Each number is 128 + 24 x the weight over its row's rms, rounded and kept within 0 to 255. Layers, rows and columns count from 0. The size above them is the row's rms in percent of the matrix's.

# layer 3 attention output (transposed), 128x128, rms 0.171, rows 26-52, columns 0-127
size [100  95 112 102 100  98 100  92  96  98  98  97  98 101  99  97  96 106 102 102  94  91  97 107 103  98  95]
[[124 122  93 114 148 101 150 160 148 142 158 121 143 108 104 138 140 150 109 133 144 157  81 155 100 108 129 128  89 132 133 158 143 133 101 161 111 151 172 131 146 144 167 151 157 180 123 136 111 103  87 109 122  89 147 124 107 178 107 117 148 132 137 120 120 120 130 148  79 190  93 134 162 137 151 130 103 109 119 114 176 158 159 128 129 132 130 148 141 120 103 162 157 105 157  70 114 125  94 163 102  96 164 143 117 112 138 117 134 141 167  92 141 143 116 132 141 135 113 118 121 113 132 154 128 138  77 152]
 [118  80 132 135 150 145  89 141 142 109 111 143  87 134 142 163 154 152 110 139 115 125 138 114 129 127 109 124 171 141 143 140 178 118 129 169 160 130 127 154 121 138 176 122 109  96 144 139 122 148  96 103  88 115 130 153 166 107 136 166 118 105 159 109 105 149 101 151  90 135 122 116  92 120  73 142 157 136 145 123 110 120 116 118 158 114 126 113 106  73 138 131 141 135 144 103 174 125 142 145 162 143  88 184  97 154 128  99 154  96 182 143 119 158 114 152 119 117 111  95 111 128 170 164 119 112 124 135]
 [ 96 110 108  61  88 180 128 183 113 128 129 124 146 135 114 134 113 120 119 134 122 131 146 101 161 115 150 114 132 142 114  87 139 119 118 161 103 128 120 126 144 147 118 130 151  83 143 153 148 166 116 143 101 150 130 138 154 155 143 122 108  60 151 141 166  91 130 131 119 121 158 183 144 132 112 141 125 106 124 150 136 100 149 139 118 161 128  98 117 144 122 109 109 119 109 113 143 128 135 123 131 119  99 128  73 125 108 100 173 103  96 128 127 135 130 125 145 127 131 179  95 104  99 164 183 127  71 154]
 [122 113 131  96 145 140 124 127 126 153 138 158 109 147 127 100 157  88 100 126 129  81 130 106 135 114 166 128 129 141 114 105 140 102 108  95 126 136 122 115 153 175 124 125 105 125 106 141 114 139 141 108 119 140  79 165 138 104 155 107 139 142 116 101 131 108 134 103 109 178 139 114 161 135 133 139  98  86 143 116 128 138  56 121 105 162 153 139 146  67 115 138 123 153 165 177 119 183 105 142 151 115 156 116 107 110 128 108  92 139 184  95  81 130 166 107 156 128 133 128 121  96 160 117 106 109 129 105]
 [146 116 149 150 134 174 108 148 124 137 146 159 106 150 111 145 104 155 155 103 108 149 148 123 100  90 112 148 104 145  84 121 109  97 153 111 135 118  88 159 136  76 139  89 139 164 119 124 145 119 106 169 127 123 142 129 145 131 184 146 149  92 108 118 160  74  92 140 140 139 142  92 109 143  88 118 118 148 131 137 116 151 135 118 158 168 155 151 128 126 123 157 149 170 144 135 128 136 177 156 137 159 171 129 162 105 119  77 104 132 142 126  94 113 145 119 152 120  89 136 148 153 137 140 110  99 142 163]
 [110 132 147 121 145 151 132 119 175 135 126 143 117 109 142 115 131 120 126  88 103 125 133 142 101 158 145 126 106 142 178  91 140 115 124 108 105 113  96 107 122 150 124  98 126 145 148 110 130 177 142 117 145 108 134  91 104 110 132 131 121 131  97 133 135 131 121 159  72 127 119 182 108 140 122 141 127 122 133 112 132 165 144 138 115 132 126 141 139 140 123 120 139 113 134 110 187  70 139 105 140 126 165 166 149 136 150 122 176 125 166  84 132 149 184  70 162 169 134  67 177 124  95 106 120 145 161 123]
 [154 104 125 131 186 126 148 185 143 142  78 128 115 117 176 119 130 130 126 157 152 143 117 132 140 126 124 117 144 152 116 118 133 157 159 142 142 141 112 162 116 149 124 114 121 155 137 140 132 164 113 137 144 116 130 138  45 156 175 128 138 159 139 119 127 110 129  89 145 137 125 113 154 112 144 144 150 106 117 150  98 106 120 180 110 105 125 160 173 183 157 123 120 146 162 140  98 122 112 130 117  93  96 155 112 106 112 185 170 102 122 153 150 127 109 123 104 123  83 117 112 155 120 139 114  94 112 152]
 [165 106 140 129 143 156 174 117  92 116 127 138 146 142 177 111 103 132 169  89 128 127 181  79 101 102 136 169 127 127 122 150 110 123 119 153 105 139 106 122  87 152  85 152 151 131 126  93 127 140 135 137 103 150 139 137 170 130 122 119 132 125 132 160 163 128 136 124 104 109 121 121 110  93 106 139 158 155 106 109 134 121 144 136 148 128 131 153 170 123  84 116 155 149 105 122 113  93  93 151 144 146 148 135  74 100 103 130 186 124 170  67 154  99  95 140 139 144 145 153 103 100 135 123 142 130 131 112]
 [138  92 152 159 134 141 162 142 157 145 121 140 108 198 105 132 117 119 115 112 103 114 104 145 134 143 140 124 152 128 129 126 125 131 120 150 118 100 113 142 160 101 124 103 170 105 154 152 115 103 113  96  98 137  99 153 134 146 117 111 130 143 119 115  74  93 123 100 193  94 123 129 123 116 151 117 106 180 110 162 115 129 120 125 111 143  70 134 130 151 101 103 113 104 160 112 156 112 147 130 132 118 152 125 133 124 181 128 133 187 134 102 121 105  73  97 103 138 150 149 153 120 176 121 172 142 124 153]
 [128 139 153 110 125 151 134 168 168 159  97 139 143  96 111 153 134 183 134  96 138 115 100 118  70 160 121 130 137 173 119 108 130 121 145 119 108 108 148  96 141 144  80 103 104 106 144 133 152  95 111  95  96 180 151 145 115 121 144 159  96 146 101 155 118 123 150 111  98 121 161 123  97 166 151 120 111 108 119 102 154 127 114 115 151 122 144 125  99 114 142 146 145 119 144 110 104 189 129 145 147 149 127 148 178  90 146 114 134 111 153 132 162 118 131 109 132 137 167 134 131 159 174  69 129 136 133 145]
 [ 80 100 105 141 156 147 159 134 149 118 135 107 103 142 134 117 141 141 170 126  75 110 135 140 156 139 142 100  94 102 106 152 148 150  87  86 137  93 100 137 121 131 167  97 115 166 105 137  83 118 120 111 153 125 183 149 135 127 146 108 106  72 120  90 177 137 114  95 115 103 105 174 107  89 177 159 110 172 127 129 147 120 140 162 134 123  92 101 155 128 111 128 138 125 132 138 123 162 127 147 181 129 127 137 127 158 123 136 154 132 116 120 130 129 117 128 106 100 126 129 118 127 159 109  85 156 121 145]
 [120 138 149 162 119 113 128 137 108 117 120 122 128  85  92 121 134  99  88 130 134 151  99 112 144 113 125 112 132 132  93 124 137 143 155 108  97 179 150 100 123 154 144  61 117 134 122  75  69 118 158 133 130  89 130  93 148  92 132  99  90 126 114 132 142 124 150 144 124 151 151 144 116 153 108 122 107 150 119 108 114 145 126 152 148 125  91 116 152 106  98 153 162 119 121 144 141  90 181 170 185 112 141 126 170 161 139 160 152 124 136 122 130 153  95 126  90  99 167 123 152 108 109 131 121 168 142 110]
 [109 141 127 125 121 135 124 138 127 176 146 160 125 148 146 130 132 158  97 134 101 183 137 104 134 141 171 148 150 115 172 182 121 149 119 115 137 136  65 137 150 122 139 115 137 111 127 138  81 133 132 112  95 150 147 129  82 124 103 140  70 124 127 113 112 103 127 148 127 146 115 165 104 159  86 141 118 140 143 150 123 121 138 157 139 112 113 122 160 115 151 123 153  96  76 140 156 108  96 142 110 140 132 116 152 155 107 174  92 135 208 161 144 136  95 135 122 149 140 134 140 176 133 116 121 124 163 121]
 [118 171 114 122 118 138 160  98 104 160 106 109 162 112 113 108 113 138 116 151 128 130 145  98 132 133 112  84 112 143 132 135 126  94 129  87 103 183 138 177 125 105 117 134 116 128 114 136  75 160 106 122 104 129 124 161 106 111  86 101 128 124 146 143 111 148 116 179 178  89  91  95 106 151 128 118 135  82  86  87 156 136 109 146 170 121 101 148 119 127 116 135 151 148 142 129 167 143 140 145 154 146 128 123 140 104 141 126  94  99 157  93 151 100 152 128 114 117  76 126 120 125  90  94 132 115 132 167]
 [138 119 145 125  88 142 130  95 101  99 131 125 131 102 138 117 106 133 134 101 109 112 127 120 116 133 152 114 116  92  96 107 138 132 118 105 169 153 101 132 103  94 123 128 149 124 171  90 128 138 151  82  65 104  89 140 120 132 155 153 130 164 142 131 137 122 113 151 113 125 142 165 136 101 107 155 124 120 127 100 145  93 131 156 110 127 125 169 137 190 150 107 126 104  93 155 165 156 161 163  81 131 134  82 147 157  90 118 150 121 124  96 120 125 107 103 181 121 112 113 156 163 165 118 169 141 112 138]
 [136 126 138 206 146  96 144 128  98  98 150 160 181 112 126 117 106 107 139  87 124 137  90 133 108 145 182 107 150 137 159  99 123 137 135 121 129 122 149 112 107 117 166 115 116 129 130 149 126 165 151 138 105 128 166 134 166 107 131 153 124 122 130 142 196 119 203 147 120 120  93 126 123 173 134 104 144 129 110  94 132 146 117 117  83 111 139  74 118 125 134 101  94 128 127 153 118 131 138 125 110 148 170 140 145 132 151 122 134 155 148 146 151 156 131 155 107  99 136 119 127 139 157 149 107 106 106  87]
 [ 94 104  88 169 144 145 164 127 131 161 119 121  76 118 103 152 142 108 148 143 141 130 133 120 157 143 162 174 126 155 110  92 128 113 136 158 147 135 118 130 116 127 140 130 140 134 153  92 143 158 172 116 119 145 154 100 127 131  99 156 133 151 110 129 107 172  79 117 144  94 130 118 108  98 132 139  68 115 139 105 137 176 117 123 113  97 178 129 125 116 133 126 146 161 111 145 116 139 138  98 145  93 151 133 147 122 180 163 171  99 156 151  87  83 106 130 110 150 126 134 123 141 110 112 137  84  89 117]
 [132 108 121 128 125 155  90 146  84  88 108 129 100 135 110 156 135 130 155 124 118 170 122 118 110 144 101 111 153 153 110 110 137 109 109  97 129  94 132 153 147 128 140 133 123 154 177 123 101 132 198 135 105 119 132 166 127 151 108 126 113 135 140 126 149 112  97 126  93 130 102 104 135 107 168 137 173  89 163  99 167 124 140 144 110 102 106 134  75  96 101  85  51 127  98 145 119 130 139 130  85 140 135 141  70 136 104 138 110 119 108 128  90 125 133 128 124 104 135 149 100 148 110 122 129 148 168 117]
 [134  99 128  79  91  95  73 128 111 143 120 150 145  88 119 118 115  94 139 107 117 154 134 129 149 131 126 146 123 134 113 123 127 148 149 112  68  94 116 115 137 155 133 193 120 159  88 130 150 106 108 121 106 144 120 148  96 168 137 121 136 176 128 166 105 100 125 112 128 131 114 134 122 152 144 121 131 167 101  85 132 137 119  72 110 128  90 141 147 112 152 131 161 126 124 121 184 119 164 114 153 128 143 130 153 131  86 108 155 149 105 165 131 114  79 110 146 116 137  86 122 156  97 104  97 132 122 107]
 [120 164 113 137 123 122 128 121 131 170 130 118 110 124 112 138  64 138  97 116 123  96 133 127 122 116  74  90 113 113 129 101 153 146 159 137  94 160 122 154  69 120  99  86 129 111 119 124 123 101 106 101 138 106 103 101 159 146  89 118  99 126 150 134 154 147 133 131 110 102 149 108 155  82 138 129 124 121 124 154 115 144  93 117  96  91 131  97 127 130 163 126 108 125 101 137 134 103  97 162 156 130 144  97 110 138 121  79 124 109 123 152 117 137  83  98 178 142 128 159  66 182 141 142 108 110 130 114]
 [132 112 102 136 125 148 142 104 148 104  96  99 133  71  91 143 176 149 136 131 131 104 141 129 160 142 131  85 104 122 142 146 126 149 104 126 113  82 138  97  93 156 179 124 106 125 130 159  83 137 135 121 179  97 127 141 134 102 138  99 180 138 110  95 121 133 111 122 131 153 132 125 118 180  96 116 143 107 159  97 147 123 138 110 130  99 169 144 153 141 118  78 138 124 128 110 110 145 136 156 109 146 148 151 140 103 122 107 106 129 106 135 138 154 167 156 156 127 129 195 147  99 160 120 163 113 166 133]
 [151 203  69 153 123 110 156 101 124 151  93 146  91 115 134 135 153 117 153 126 127 124 145 145  88 107 130 150 115 125 133 116 123 124 160 125 156 108 115  94 165 151 164 154 148 127 110 145 109 139 132 149 114  91 123 123 103 101 144 111 146  77 131 107 122  94 153 140 165 134 130 107 150  93 116 115 140 147 135 114 126 136 157 119 113 135 144 114  59 166 117 123 122  89 119 149 106  97 172 136 181 102 112 115 116 132 162  83 126 134 119 119 148 113 127 120 155 182 128 144 129 153 127 125 103 176 116 158]
 [124 113  97  88 144 131 122  84 133 115 120 109 110 113 128  81 118 123 108 147 168 102 133 146 156 110 112  91 160 140 132 157 136  84 142 105 142 103 145  98 189 124 134 121 136 113 164 133 137  91 124 132  92 140 144 141 141 146 132 120  99  82 129  86 135 125 135 143 100 148 144 145 132 130 112 113 158 106 174 110 109 122 138 136  73 117 103 164 101 107 123 100 132 174 138 159 115 167 118 123 133 105 160 158 189 132 128  87 155 102 154 135 147 126 113 109  76 136 134 140 107 136  80 132 119 112  99 162]
 [154  88 158 148 157 157  98 129 130 151 149 129 111 113 152 140 120 116 101  94 155 111 148 114 113 161 143 122 122 161 119 130 112 141 124 156 155 132 123 129 151 112 178 126 174 155  77 136 157 107 180 112 135 137 122 109 138 102 120 108 131 117 148 132 132 190 163 149  98 124 133 116  87 137 141 113 133 145 107 150 112 176  77 140 186 158 141 155 100 158 119 117  93 122  99 180 159 120 133 169 134 144 122 119 133 108 126 121  88 107 126 103 162 140 140 132 142 119 131  88 119  97 104 126 122 176 103 148]
 [ 96 161 123 138 123 113 175 103 138 106 132 119 125  93 137 130 109 135 147  75  69 152 120 113 133 106 129 145 139 119 115 115  61 129 112 142 113 132 120 154 135 164 186 115 104 110 154 125 129  78 106 156 155 143 110 147 132 133 102 114  97 131 125 177  91 101 108 133 115  95 152  96 146 144 131 150 143  98 132 153 110 124 138 122 103 147 111 159 110 125  98 100 159 120 125 155 125 106 112 105 115 132 104 151 128 157 106 108 142 113 198 135 117 100 125 118 124  90 150  89 130  99 153 114 151  67 112 120]
 [168 102 132 128 120 101 117 134 127 105 133  77 155 120 121 150  83 151 123 122 122 167 128 145 154 138  69 129  98 147 133 101 165 118 111 110  96 161 142 124 169 122 136 166 145  90 138 154 138 135 145  89 117 144 131 102 101 109 158 140 125 107 121 143 143 174  96 110 177 112  89 141 136 126 132 160  93 135 151 134 102 119 149 113  88 122 132 112 144 167 131 119 123 168 118 141 122 120 129 107 162 133 160  90 114 145 111 123 102 140 149 120 156 147 145 116 106 151 145 130 131  82 193 153  73 135 169 113]
 [ 96 111  68 124 128 106 119 100 110 126 144 162 144 126 143 111 106 173 125 114 113  71 108 146 160 112 106 182 140 123 158 163  88 103 131 150 122 126 109 134 123 145  95 108 158 146 122 113 134 117 107 136 177 125 122 143 150 129 159 128 117 141 136 115 140 100 104 163 172 115 122 156 112 135 174 118  73  98 152 144 142 157 126 116 130  71 125 155 135 180 154 109 114 109 141 122 136 143 137 136 129 111 110 183 107 153 154 165 122 129 103  78 111 127 149 138 123 108 172 147 141 119 105 168 128 119 122 116]]
# layer 3 attention value, 128x128, rms 0.189, rows 27-53, columns 0-127
size [ 93 115  99 106 104 102  96 102 101 105 100  95 106 101  94  95  97  93  98  97  92  95 109 104  99  95 101]
[[101 122 168 153 153 110 145 151 112 170  87 108 115 131  91 153 129  92 162 110 146 139  86 149 136 120 152 164  77 161 115 132 129 143 101 142 109 130 146 149 162 106 106 114 124  96 120 133 160 107 163 106 119 141 144 102  98 145 124 148 128 129  86  74 138 170 109 151 125 178 132 134 134 125 135 130 133 179 136 117 138 131 149 190 123 152  88 129 106 133 122 156 139 159 139 135 123 135 146 153 125 118 146 112 100 105  89 106 140 164  94 150 104 134 140 128 132 128 173 137 101 130  92  99 144 180 145 152]
 [131 121 129  87 138 120 159  84 148  93  79  84 146 174 109 124 108 116 138 112 136 131 113  95 119 114 136 162 128 122 177 110 141 122 138 125 102 132 148 162 160  81 135 138  90 133 124 114 143 126 172  80 137 143 161 109 103 173 151 102 158 111 106 117 113 114 124 124 151 152 125 130 107 187 104 122 104 131  92 111 123 115 109 113 116  84 127 168 145 161 132 123 101 107 139 152 145 134  98 158 155 132 103 118 114 163 190 103 103 126 157 123 144 117 127 104 102 186 128 150 154 110 130 133 137 128 137 147]
 [105 126  89 144 138 144 118 178 138 145 114 132 133 102 122 142 154 155 122 167 131 135 153 142 138  98 103 138 126 135 141 151 163  79 117 172 117 112 177  96 121 127 109 101 160 111 150 134 104 104 133 189  82 120 130 196 126 114  87 137  99 130 142 134  96 126 158 135 135 132 128 104 140 127  79 134 142 138 111  96 107 110 112 141 169 124 114 144 109 132 123 131 108 124 149 138 137 151 168 105 133 147 159 158 133 129 168  83 101 140 123 145 153 197 110  93 170 137 145 155 124 160 133 119 129 153 111 113]
 [164 135 127 115 138 108 120 152 103 149 102 161 134 140 166 122 157 150 117 119 138 140 121 122 152 131 137 122 156 112 147 135 123 148 149 191 120  97 179 116 100 106 142 122 137 142 120 169 102 105 152 166 149 133 119 178  66  90 112  97 131 122 152 161 126 123 141 147 123  84 120 114 188 134 125  97 107 145 106 146 103 126 119 132 115 135 137  94 126 132 197 140 134 140  95 153 136 149 113 118 141 111 131 167 112 113  91 129 141 129 131 105 119 126 101 100 108 117 169  94  65 102 110  83 140 117 144 111]
 [126 165 152 119 116 141 129  97 163 111 134 158 151 170 160 125 132 105 154 139  69 105 148 128 120 106  99  86 123 126  81 129 147 125 140 139 124 178 161 108 133 117 158  86 144 129 160 102 127  89 121 157 112 159 110 137 117 100 111 123 163 111 138 126 187 113 150 154 112 102 122  88 108 134 125 126 123 143 112 123 142 134 148 119 124 158 139 118 146 193 106 135 106 183 110 137 141 110 153 151 160 169 123 156 121 127 134 108 101 138 104 126 106 128 149 144 123 129 139  91 123 138 198 128 166 159 133 156]
 [114 106 118  91  99 131 145 167 146 140 122  99 148 109  95 141 126 144 138 106 112  97 133 194  86 144 157 161 148  94 130 115 174  96  90 118 157 104 110 181 133 149 116 137 134 109 145 179  79 103 146 124 147 157 135 161 115 115 156 169 139  91 130 130 142 141  95 149 143 121 158 138 114 140 143 114 154 145 133 130 101 138 131 103 115 168 145 124 117  99 119  90 111 140 134 119 114  83 137 173 136 143 133  93 109 131  94 181 128 114  95 151 100 120 135 100 129 139 174 113 118 123 135 158 142 106 108 110]
 [126 148 124  81  85 177  87 113  94 111 128 144 120 118 100 106 141 112  96  96 119 116 102 125 124 101 128 111 108 112 116 168 146 144 188 111 113 122 135 161 121 122 131 115 136 114 167 155 183 124 110 148 114 127 132 113 110 113 112  90 155 152 135 136 151 181 116 132  83 136 122 121 139 116 151 134  83 114 139 116 109 121 131 143 158 143 171 108 130 129 160 145 110 125 128 154 195 141 151 150 137 137 119 144 131 129 165  97 104  87 149 151 145 110 158 102 145 118 114 141 115 122  98 104 155  96 188  91]
 [153 114 112 141 127  93 147 127 146 144 139  79 140 145 120 146 101 145 112 101  90 126  95 102 152 124  86 116 168 155 130 167 130 148 144 143 137 140 132 114  94 129 118 132 134 124 172 153 135  97 178 151 136  97 115 137 114 126  99 160  83 144 142 132 117 160 115 122 141 138 121 131 118 122 115 105 108 111  90 111 152 184 133  88 129 118 153  80 130  98  92 138 122 140 152 160 131 132 102 123 167 139 184 128 110 122 138 116 135 158 185 137 136 101 118 152 112 107  77 167 128 122 121 154 196 138 102 122]
 [108 129 120 131 167 117 119  79  89 132 135 138 111 129 112 163 101 144 115 100 103 128 182 148 121 141 109  79 108 132 154 133 142 119 122 174 156 134 142 132  79 140 178 123 149 166 130 134 112 127 177 182 102 163 104 140 131 106 137 117 169 176 112 107 128  90 131 136 130 130 116 152 122  90 150 107 126 165 171 131 133 160 126 132 134 112 116  89 155 152 146 104 110 142 158 146 122 153 134 133 158  95 144 153 148 148 107  83 128 156 118 121 112 116 117 105 123 125 133 155 125 187 121 137 124 177  95 136]
 [134 153 146 146 102 124 167 200 109 139 151 121 123 149 116 171 139 110 138 109 138 152 118 126 126  97 108 132 183  82 115  64 122 139 125 162 132 156 134 159 123 139 148 129  65  84 111 131 162  99 138 158 118 122 106 140 136 168 121 153 173 134 117 167 153 144 102  84 150 120 153 138 116 127  95 108 111 149 140 120 137 125 152  99 100 124 130 136 154 148 123 123 145  97 142 139 126 159 100 122 158 135 125 162 161 135 140 137 112 139 134 152 122 139 167 150 194 134 154 123 140 101  89 133 131 143 104 114]
 [121 176 147 148 153 122 139 115 169 127 130 125 156 174 136  80 155 121 168 169 157 131 129 141 115  83 146  85 163 100 125  94 116 137 140 133 174 120 158  89 115 143 121 121 170 124 127 148 121 114 130 153 125 103 117 130 163 119 114 119 134 159 181 108 139 107 150 146  83 149  70 148 127  85 134 108 101 141 126 134 161 123 159 116  89 116 102  99 125 115 139 119 121 103 111  76 143 140 168 140  91 158 110 120 101 123 135 122 121 105 141 155 133 145 160 152 133 116 145 158 111 129  96 119  99 107 104  96]
 [126 181 161 127 117 153 121 131 177 135 136 152 113 127  94 135 100 143 141 132 138  75 102 122 144 182 128 139 148 108 126 133 170 117 114 125 148 121 133  83  75 114 128 147 126 153 163  95 152 125 138 123  74 131 117 136 126 149 137 131 119 142 161 150 150 138  80 116 106 141 126  62 138 101 168  60 134 140 140 120 116 183 108 156 122 124 122 123 115 138 117 147 135 128 141  86 139  82 159 145 151 109 117 123 123  78  95 158 148 130 119 145 127 146 109 158 140 111 118 120 120 158 134 134  93 145 129 161]
 [142 122 157 100 161 139 106 145 114  99 117 126 138 135 143 129 141 169  92 129 139 106 138 131  90 156 140 132 136 145  86 159 160 100 159  96 112  65  94 107 100 130 143  93 118 149 118 172 125 127 146 138  88 120 131 148 136  83 149 118 114 144 141 100 139 148 153 121 114 170 146 135 163  98  92 132 117 172 127 117 129 134 118 118  89 101 123 155 136 145 120  91 123 124 133 160 132 113 119  99 132 139 115 141 132 122 112  85 127 118 116 135 167 160 151 149 117 103 116  68  63 180 147 162 126  88 148 112]
 [ 64 140 124 125 138 112 118 108 137 128 144 107 145 145 116 116 151 125 152 150 132 110 135 126 121 149 139 161 109 116  72 132 136 135 183 176 128 121 146 133 112  94 151 119 107 110 125 161 188 102 139 142 150 110 132 103 129 162 108 123 169 104  87 145 111 161 145 136 130 124 135  92 126 114 136 121  86 105  92 164  90 103 147 121 134  97 124 145 124  84  82 174 156 174 143 136 111 103  98 145 139 111 128 130 137 109 148 101 106 142 160 134 115 102  99 150  82 147 166 100 135 142 150 138 121 167  92 129]
 [117 135 116 139 137 125 152 122 137 126 127 124 125 131 154  92 142  95 138 152 165 120 143 163 165 103  88 115 126 112 137 101 119 144 105 144 135  99 100  96 132 159 112 105 135  74 121 136 144 138 134 102 136 108 134  80 129  83 198 119 125 134 158 119 143 106  94  86 134 119  89  92 158 112  91 161 131 113 175 162 161  99 111 126 148 197 145 114 134 135 114 121 145 115 154 125 163 122 117 140 190 110  87 107 112  98 134 102 122 157 126 150 160 149 113 127 129 136 114 111 129 115 141 109  77 145 137 116]
 [130 112 123 108 137 121 128 131 134 123 167 148 115 126 144 112 118 142 120 125 115 105 161 123  97 139 148 129 176 198 108 129 133 136 130 177 149 134 136 105 176 126  92 110 120  87 123 125 120 139 121 174 135 128  94 105 119 126 124  97 106 110  91  91 152 111  86 111  91 104  97 135  98 119 145 123  86 148 108 164 102 192 128 132  81 168  90 111 118 129 118 134  95  89 131 106 103 135 148 169 143 186 155 148 109 139 108 107 138 143  90 134 170 140 107 112 134 161 156 116 126 117 117 129 135 104 135 130]
 [116 120 122 132 114 125 115 151  96 101  98  86 150 153 101 176 179 118 133 134 155 104 145 159 189 139 122 151  84  94 174 144 146 166 144 120 101 129 133 119 147 164 142 153  99 102  98 128 129 123  99 122 149 147 111 147 151 128 135 120  82 120  98 116  93  94 108  91 155 170 143 156 141 137 124  87 146 115 132 144  78 126 167 139 114 155 130 115 128 144 121 162 166 126 133 154  86 150 114 157 111 143 127 140 150 124 154 106 110 155 132 160 139 126 151 125  86 117 137 111 137 114 120 112 143 118 133 192]
 [135 144 161 166 137 119 129 134 164 154 105 103 107 109 123 131  98 154 119 123 135 145 147 111 111 146 197 114 141  79 155 149 144 107 145 146 167 153 146 113 116 105 137 119 123 121 127 100 145 143 141 120 173 104 155 102 147 131 133 145 127 151 126 144 132 134 174 163 130 114 138 147 141  71 108 115 126  85 132 132 121 126 136 177 143 147 153 129 112 137 117 135 113 131  90 117 161 119 111 136 133  99  88 139 108 149 164 118 130 156 106 113 172 137 115 156  91 134 133  87 194 154 103 165 198 128 114 148]
 [128 114 146 161 128 139 153 107  99  58 151 121 127 104 131 110 105 102 142 170 194 134  93 111 148 157 150 119 140 153 143 107 109 123 163 107 145 103 129 133 114 172 136 125 114 131 147 147 162 145 112 140 152 156 130 133 155 147 138 126 162 114 118 143 122 131 152  98 118 169 125 134 106 122 109 123 139 136 131 135 173 123 136 157 109  84 125 107 120 115  92 125 157 161 165 115 148 119 196 139  97 135 132 163 136 176 154 160 150 147 136 124 121 145  88  84  96 107 143 108 170  75 104 115 111 128 139 125]
 [127 140 138 138 120 161  94 132 122 159 106 128 119 117 140 121 145 134 125 140 157 147 154 167 160 103 125 154 169 123  94 123 136 101  84 159 104 159  75 144 141 183 134 152 189  86 117 114  98 104  75 118 125 151 106 114 117 149  96 148 128 182 164  98  88 112 168 132 126 142 138 105 163 140 117  95 136 165 105 126 114 135 114 100 159 136  95 152 155 174 142 105  90  95 146 123 135 151  84 117 135 137 138 128 141 144 130 157 112 167 127 123 146 128 150 132 114 119 116 119 107 134 137  88 110 129 114 149]
 [164 120 136 102 115 121 109 120 100 104 116 121 151  89 168 126 156 104 175 170 132 138 129 160 172 103 128 125 133 130 121 157  99 135  95 108 113 142 100 144 136  93 127 136 155 146 122  53 147 156 133 144 118 148 107 156 114 141 103 154 136 161 147 168 132 122 138 106 130 149 131 148 113 167 150 150 145 139 105 168 112 126 105 122  87  98 152 123 138  98 145 121 142 100 112 119 102 120  84 122 148 143 165 148  85 115 132 124  93 110 145 130 109 123 107 117 126 131 132  65 123 101 140 189 164 129  92  88]
 [192 137 111 133 130 146 158 123 129 142 142  91 133 132  80 154 136 125 148 162  85 111 146  88  83 129 140 126 104  88 126 134 118 127  84 160 146 111 147 151 122 117 140 114 166 119  97 101  63 129 116 173 129 147 118 122 160 113 138 123 121 145 111 107 133 146 118  98 120 146 120 109  98 154 100  89 136 153 141  98 137 132 134  89 151  95 139 128  49 123 113 114 129  98 145 162  72 139 146 138 113  98 129 161 159 104 133 150 106 145 109 121 123 157 104 113 130 121 137  94  93 102 138 113 134 140 147 147]
 [114 147 133 158  98  98 120 147  92 111 108 128 122 111 121  99  71 139 129 133 125 139  95 138 124  81 108 100  85 125 129 171  91 138 144 169 105  93 114 112 122  79 112 147 127 138 170 122 116 127 110 112 111 143 151 119 151 113 120 148 127 126 133  97  97  67 118 137 161  92 101 173 107 153 124 146  79 183 115 139 142 119 104 163 119 151 146 125 147 117  82 150 132 150  90 109 147 105 170 135 134 103 121 154 131 139 129 115 118 138 146 138  89 117 136 169 136 128 153 117  74 153 123 133 114 106 142  98]
 [ 89 155 133 133 107  83 151 115 116 141 111 152 114 105 132 119  73 111  77 112 128 146 126  85 132 153 115 115 125 100 109 132 186 126 159 130  87 161  91 119 135 132 113 128 140  96 100 138  98 151 106 168 101 102 143 112 138 127 135 110 116 105 194 125 129 156 115  88 112 157 126  95 153 147 143 113 172 119 131 135 113 146 142  86 166 118 118  81 130 131 182 135 116 115 151 149 104 135 178 144 133 138 154 112 146 116 142 111 139 138 115 115 124 147 160 118  84 149 101 128 140 169 157 116 155 129  97 138]
 [177 131 111 148 102 128 136 157 157 158 144 104 139 112 122 160 137 145 143 116 109 144 123 157 173 161  82 114 159 125 155 105 102 129 176 133  98 139  92 130 119 102 158 111 106 128  66 158 137 152 123 148 120 139 144 105 139 118 114 133 146  76 146 130 119 132 162 150 122 141 118 116  93  83 131 121 141  99  68 100 128 145 147 151 158 142  97 120 137  71 157 151 119 127 149 139 113 106 126 162  81 126 109 119 104 159 109 101 112 157 116 173 147 108 103 133 154 113  84 117 117 105 134 136 108 138 160 123]
 [133  76 124 120 126 145 118 141 137  86 163 138 102 167 121 124 119 142  78 109 133 111 166  82 113  90 112  85 164 123 167 145 132 118  91 136 136 119 176 130 139 137 130 125 154  97 129 146 108 144 107 134 117  91 142 134 105 116 131 125 143 121 114 113 151 147 142  99  90 178 112  77  89 169  87 133 112 136 112 125 116 107 124  91 135 116  91 129 106 107 138 163 129 154 100 131 140 131 127  92 139 109 131  98 128  96 193 156 117 144 117 157  96  76 141 119 134 147 102 110 151 117 120 159 116 150  98 139]
 [134 144  99 133 117 105 100 141 138  86  97 189 122 123 172 132 139 110  97 130 135 130 168 120 133 123 110 132 124 158  98 127 115 144 131 138 135 130 122 108 158  97 123 133  88 172 105 166 101  95  89 184 130 115 131 150 133 104 137  90 143 120 108 168 168 153 118 120 113 125 135 139 140 120  97 113  96 137 172 122 129 129 150 100 149  99 143  91 119 141 134  82 142 145 103 100 125 133 166 145 153  96 141 148  94 166 116 118 112 113 143 128 189 126  76 114 123  88 124 167 144 116 118 150  95 133 168 115]]